From a checkpoint of a small transformer trained on Wikipedia: MLP 256 GeGLU.
Each number is 128 + 32 x the weight over its row's rms, rounded and kept within 0 to 255. Layers, rows and columns count from 0. The size above them is the row's rms in percent of the matrix's.

# layer 7 MLP down (transposed), 256x64, rms 0.0506, rows 90-120, columns 0-31
size [123 108  86 102  85 101  93 106 101 104  95  82  96  94  98 106  91  86 146 113  92 103 129 105  91  89  97  93  96 111 106]
[[107 122  59 128 116 117 136  97 158 136 113 136 106 144 136  83 184  48 142  86 127 145  86 111 130 192 184 112 122 105 109 151]
 [132 114 140  70 147 126 175 189  85 102 163 106 129 140 153 140 163 159  97 156 177 151 103 112 119 124 160 127 164 116 107 146]
 [167 114 137 159 119 180 120 124 117  87 131  97 133 103 160 136 154 102 164 137 150 120  54 166 114  69 141 120 143 144 163  83]
 [138 108 138 136 130 160 135 147 131 130  87 119 145 163 181 126 160 108  72 114 157 173 155 155  93 150 141 120 154 123 126 144]
 [ 97 148 109 123 128 142 177 149  85  97 103 112 146 114 133 141 180 147 108 131 208 176  80 160  46 154 181 124 158 105 128 109]
 [110 129 151 146 131  61 153 143 158 137 146  87 196  76 173 109 143 151 152 163 134 175 185  96 114 126  65 111 155  82 178 152]
 [ 67 105 104 106 163 170 111 125 135 116 124 104 172 146 129 103 145 194 184  58 113 183  92 179 150 165 119 125  77 136 111 128]
 [153 207 154 163 186 133 153 114 121 104 202  86 129  75 123 104 163 138 144 125 118 110  77 159 108 137 127  66 131 142 111  78]
 [ 63 129 150 143 116 174 133 124 131 124 143 152 163 167 102 111 149  95 118  96 123 117 148 143  90  72  64 100  86 181 104 130]
 [130 159 151 166 135 132 148 151 134  75 147 143  95 141 158  88 143 156  78 125 147 114 171 115  63 163 184 151 134 130 139 158]
 [113  92 174  67 122 149 116 105 155 147 157 122 121 175 162 184 159 160  96  67 116 181  95 151 100 143 152  78 126 130 129 127]
 [138 113 170 109 100 145 173 146  78  90 156 150 113 170  97 177 116 118 142 147 126  66 128 144  99  51 173 134 124 180  89 109]
 [145 125 163 127 169 137  76 135 142 137 113 131 119 175 157 164  99  95 129 156 144 178 154 174 100  64 101 107 100 137  97  76]
 [131 132 200 123 109  97 144 136  83 133 113 109 131 142 129  92  73  87  89 145 125 156 149  63  89 116 139 154 150 149 106  87]
 [127 126 119 152  90  36 190 175  42 125  88  88 170  86 103  92 100 145 138 101 104 139 150 124 186 104 127 100 131 147  95 113]
 [128 100 151 176  51 177 212 145 120  78 118 120 140 158 109 140 142 174 130 135  69 155 102 141 151 147 118 114 165 153  94 118]
 [212  65 126  76 121 137 133  83 131 136 102 142  78 128 117 169 112  43 111 168  89 132  84  91 146 130 170  95 125 128 107 139]
 [156 117  86  46 115 114  63 104 130 204 102  68 127 127 154  99 112 172  91 145 134 153 138 116 128 125 141 145 174 101 156 147]
 [ 85 108  96 118  83 113 129 113  93 125 153 126  93  97 130 117  68 122  90 138 159 117 167 113 150 130 160 182 115 137 107  88]
 [ 91 113 158 143  97 111 118  55 148 114 164 131 102 112  95  47 151 173 124 164 157 129 109 111 137 161 163  95  78 138 131 115]
 [102 128 140 179 121 116 132 153 152 141 116 110 109 113 146 122 165 144  67 122 124 133 143  57  90 124 152 155 129 111  89 126]
 [153 147 151  85 130  92 151 122 148 155 159 145 153 174 155 109 191 181 153 128 154 169  93 189  73 131  96 118  77 121 139 108]
 [109 126 177 145  54 165 116 145  63 136 155 133 135 143 111 139  99 154 145 133 134  78 159 151 113  90 133 180 138 129  83 111]
 [163 138  53 118 140 159  88 158 137 108 108 128  83 185 127 134  74 107  65 131 153  98 142 116 131  83 155 136 144 117 166 132]
 [182  80 134 174  85 137 120 161 189  67 118 164 132 126  96 183  93  81 144 135 159 153 116 109 151 149 155 144 103 154 116 136]
 [147  97 120 155 131 106  77 114 163  98 175 152 112 131 143 106 155  30 151 152 101  78 135 113 191 100 118 162 136 165 128  85]
 [ 79 155 155 119 205 107 169 152 165  79 133 137 135 126 195 134  98 193 114 138 127 110 101 124 128 104 126 108 134 138 139 136]
 [117 128 115  47  35 143  94 129 115 129  95 143 106 119 114 115 162  44  79  87 107 115 182 107 167 154 104 106 100  79 133  88]
 [147  87 150 132  93 105 112 208 130  68 119  93 157 121 133 147 137 124 145 134 143  61 144 189 122 109 125 101  83 162 124 180]
 [161 148 176 164  95 119 160 105 144 150  94 116 135  56  60 119 181 131 166 132 131 132  97 131 121 156 174  80  88  90 149 137]
 [132 101 115 134  87 149  97  96 102 166 141 125 142 139  28 123 109 135 129 135 107 159 124 134 191 147 182  64  97 150 110  99]]
# layer 7 MLP gate, 256x64, rms 0.208, rows 91-121, columns 0-31
size [ 92  89 105  92 115  95 117  99  92  93  97  93 101  97 106 105  97  88  97  93  93 106 105  99 102 101 108 101  96 113  95]
[[173  79 167 106 128 153  96 145  86 184 135 108 127 141 140  99  79 143  68 157 125 126 130 122 162 121 176  45 149 117  93 111]
 [141 141  89 112 124 172 138 121 163 108 103  84 142 154  99 155 114 137 107 101 124 185 131 158  60  91 129 115 128 144 184  96]
 [121 178 133  87 148 177 115 137 157 120 100  99 117 137  78 126 113 200  93  57 101 139 132 142 108 102 105 100 134 105 166 116]
 [ 95 151   1 125 146 115 152 115 134 142  95 108 124 156 158 107 117 164  98 139 191 135 116 112 119 115 138  81  83 124 163 131]
 [114  52 126 123 108 172 153 136 118 144 123 155 115 131  97 142 127 133 151 143 100 107 177 157 114 134 163 142 174  64 190  93]
 [179 144 148 103 166 134 108  96 119 147 155 155 199 133 112 137 187 123  94  98  97 113 157 101 142 105 127 121 140 172 102 101]
 [ 81 175 139 146 177 138 165 154 160 140 118 175 141 129 129 141 123 123 119  71 131 125 139 161 129 143  92 196  76  70 184 148]
 [108 143 112  97  84  91  89  56  87 128 145 142 119 173  84 155 114 136 152 145 175 124 104 126 150  88  88 101  98 154 125 153]
 [156 166 156 169 170  79 139 124 102 131 134 158 137 142  95 102  96 163 114 117 166 132 146 138 165 132  88 108 156 156 165  51]
 [107  90 112 190 173 168 157 144 107 169 114  80 183 130 161  99 184 172 129 113 119  80 119 180 171  76 127 140 123 111 149 127]
 [167 158 112 106 154 119  90 150 156  95 159 140 162 119 148 206 105  94 132 145 121 104 147 130 190 137 121 144  84 160 132 109]
 [166 135 122 111 127 170 113  97 177  90 113 115 131 209 130  85 124 128 223 124 123 186 134 125 100 135 172 142 187  71 149 122]
 [ 91 197 143 159 130 154 152 116 109 159 121 129 117 142 114 139 102 162 110 129 134 150 188 166 146  99 135  92 127 113 115  87]
 [160 139 150 148 111 149  98 149 161 123 226 176 135 161 135 159 140 171 144 126  83 150  63 153 143 134 171 149 166 152 137 177]
 [158 162 175 221 151 161 170 163 131 151 130 125 140 133 157 132 123 159 196 136 150 139 119 138 123 142 118 174 104 131 222 102]
 [142 127 176 175 137 123 173 138 118 145 164  95 139 154  89 151  88 179 120 118  86  66 161 100 163 137 123 133 140 183 187 109]
 [190 135 104 143 119 129 132 151 114 150 148 180 111 122  98 124 120  97 115 129  92 137 171 135 140 179 130 153 148  83  61 125]
 [119 133 118 163 118 136 170 100 119 132 124  81  91 143 109 130 122  86 100  61 101 104 148 127 183  97 122 112  94 104 113 133]
 [164 112 123  98 148 139 132 127 140 142 130 168 135 112 139 199  68 196 172  74 179 146 169 187 137 130 100 159 120 133 155 100]
 [135 159  91 104 140  80 127 133 117 150 143 214  91 116 136 116 146 140 166 173 116 116 134  97 192 103 102 101 153 129 105 158]
 [108 164 148 165 139 130 165 138  96 138 158 141 132 186 134 131 120 114  92  74 133 143 143 180 200 149 113  94 121 113 127  94]
 [122 111 116 134 127  99 164  65 104 104  74 103  88 120 113 137 142 154 117 123  95 120 113 131 193 213 193 120  94 114 135 107]
 [118 188 148 178 138  94 166 203 101  98 144 119 134 173 100 152  92 153 123 101 157 156 152 150 109 154 136 108 146 145 166 124]
 [125 180 133 134 134 101 119 119 145 169 118 148  58 206  85 136  89 174 118 100 139 153 187 145 103 158 129 160 136 118 126 131]
 [126 108 138 134 168 122 236 168 164 168  86 112  52 178 165 156 126 175 126  93 136  78 138 119 121 125 127 104 127 119 129 115]
 [ 75 101 155  74 114 126 122 167 134  92 106 128 154 215 117 123 122 147 129 114 166  74  82 127 131  96 121 116 132 189 158 121]
 [122 161 153 151 183  71 122 129 136 213  91 112 125 149 120  85 140 120 136 171 122 136 139 125 124 194 123 110 198 111 157 127]
 [122 157 156  98 139 144  99  75 146 143 185  72 172 125 116 141 141 128 178 168 116 137 109 118 182 143  88  95 118 142 108 102]
 [ 90  75  96 121 128  90 155  92 130  89 116  71  61 180 134 137 135 121 130 120 186 148 186 124 135 159 165 108 164 124 152 142]
 [149  98 116 164 138 149 146 166 112 131 137  99  41 181 179 150 107 148 112 176 137 111 101 129 129 122 113 129 161  58 181 125]
 [152  72 118 175 135 133  94 194 123 125 117 115 155 183 110 113  96 151 134 205 201  97 171  92  93 160 114  63 116 129 147 182]]
# layer 7 MLP up, 256x64, rms 0.221, rows 91-121, columns 0-31
size [ 86  88 102  94 112  95 109  97 106  95  98  94  98 106 105 105  95  99  85  70 105 102 105  90  93  94 101  97  89 112 100]
[[124 142 146 145 125  99 158 145 142 155  85 120 133 217 133  84  87 179 106 145 106 156 106  74 102 102  90 184 121 132 103 136]
 [ 76 168  94 156  67  90 128 111  99  67 125 146 131 122 105 182 146 174 124 105 125 128  84 103 114 125 143 123 142 121 112 185]
 [173 107 115  65 162  60 107 126 162  79  53 156 162 141 115 111  50 130 135 123  99 132 112 130  97  82 127 115 155  91 158 192]
 [186  46 164  98 158 116 125 135 144  90 103 111 117 136 132 129 111  84 168 127 114 117 131  92 117  82 118 138 168 115 168 128]
 [125  77 104 138 121  80  59 125 123 168 150 108  97 193 147 131 104 182 153 179 113 152  78 132 127 128 132 115  73 126 139 124]
 [128 177 114 150  53  79 103 142 133 100 169  91 136 122 131 156 100 158  85 117 116 137 172 121 128 147 102 169 122 160 116  74]
 [125  89 139  67 165 137 131  97 134 131 124 168 102  99 106 149 126 108  71 154 111  55 158 148 136 124 153 168  94 125 136  86]
 [ 85 158 107 126 128  78 106 169 139 134  95 128 120 115 144 167 144  83 144 131 147 116  80 148 132  41 121 119 183 121 112  80]
 [117 135 157 137 133 180 161 169 131 114 115 102 165  94 182 102 113  80 136 148 181 114 170 143 182  86 166  59  95 140 131 103]
 [160 122  84  75  93 118  93 115 166 109 122 115 144 137  86  80 148 133 138 136 216  93 208 152 140  95 103 166 106 127 102 159]
 [ 46 134  95 116 149 127  95 123 156 137 137 100 106 136 111  76 169 176 121 100 120 142 133 148  66 193 121 105 120 126 122  76]
 [129 157 116 183 182 109 119  91 138 172  70 116  72  92 101 123 196 180 172 176 136  99 115 117 123 108 100  79 178 187 143 143]
 [ 80 108 120 118  71 146 148 132 132 156 101 126 158 108 145 140 168 122  89 146  57 142 133 117 174 112 118  36 110 147 139 117]
 [127  98 110 101 102 166  70  86 121 136 154 158 142 157 169 177  96  88 111 176 179  89 159 139 129 151 139 144 102 107 127 149]
 [153 115 147 126 119 118 112 128 123 110 148  44 142 104  89 121 122 137 106 151 177 181 129 144  97 165 144 154  73  98 124 154]
 [180 146 163 149 118  77  65  91 146 131  82 103 171 110 133 124 114  85 137 123 117 124 139 212  91 122 130 126 115 131 115 188]
 [ 84 177 136 113 170 103 111 101 142 117 107 124 136 123 118 152 118 110 105 116 141 113  56 123 198 169 169 123 130 166  82 150]
 [134 117  84 159 136  95 150 119 104 121 168 114 111 137 104 128 175 109  88 126 148 135 153 139  98 154 157 184 109 129 134 114]
 [ 95 118 150 125 119  66 111 136 165 189 143 106 136 115 112 129 135 117 156 170 115 134 124 143 102 176 157 139 167 123 114 115]
 [121 108 114 123 190  54 131 144 151 148 136 126  83 107 162  96 164 185 156 137 114 103 150 103 203 134 146  96  86  81 163 153]
 [108 151  68 101 130 184 148 156 118  65 128 127 150  75 148 101 130 177 181  76 118 102 145  96  95 156 152 123 182 183 127 112]
 [ 62  97  93  85 134  96 182 123 111 149 150  65 140  88 117 143 128 128 121 107 139 159 133 144 171  67 118 148 101 152 177 118]
 [114 141 176 200 170  99 164 139 134 114 127 126  91 143 135  68 113  94 150  98 120  83 137 129 158 180 170 124 158 131 150  90]
 [143 120 137 157 100 150 140  97 146 138 125 174 155 111 116 130 125 182 139 194 109 122 140 115  52 132  72 110 159 138 137 114]
 [145 174 149 133 126 157 155 156 143 186 108 193 133 114  98 109  64 123 139 128 152  79 122 166 130 104  96  72 172  82 113 161]
 [ 65 146 112 166 127  89 123 175 125 125 112 123 160 119 101 129 186  35 145 118  84 193 126 217  99 101 107 123 151 178 171 111]
 [105  87 113 155 162 110 110 147  55 146 150 129 139 153 112 117 131 139 177 116 110 110  99 161 110 128 148 203 172 182  62 125]
 [132  93 103 131 109 126 109 120 152 103 128  98 141 180 152 124 127  98  63 152 204 118  94 106 126 155 125 144 131  95 119 124]
 [ 99 111  89 127 182  85  98 120 153 166 110 147 139 160 146 161 107 164 131 116 169 130 135  72 132 127 106  91 176 163  70 138]
 [ 98 137 114 162 141 106 110  57  71 126 129 138 107 164 103 149 140 131 136 111 101 147 106 122 161 150  98  81 157 111 135 210]
 [ 68 139  82 116 104 164 156 104  72 140  70 221 104  95 157 163 106 101 145 108 154  69 170 102 163  98 151 150 127 179 101 114]]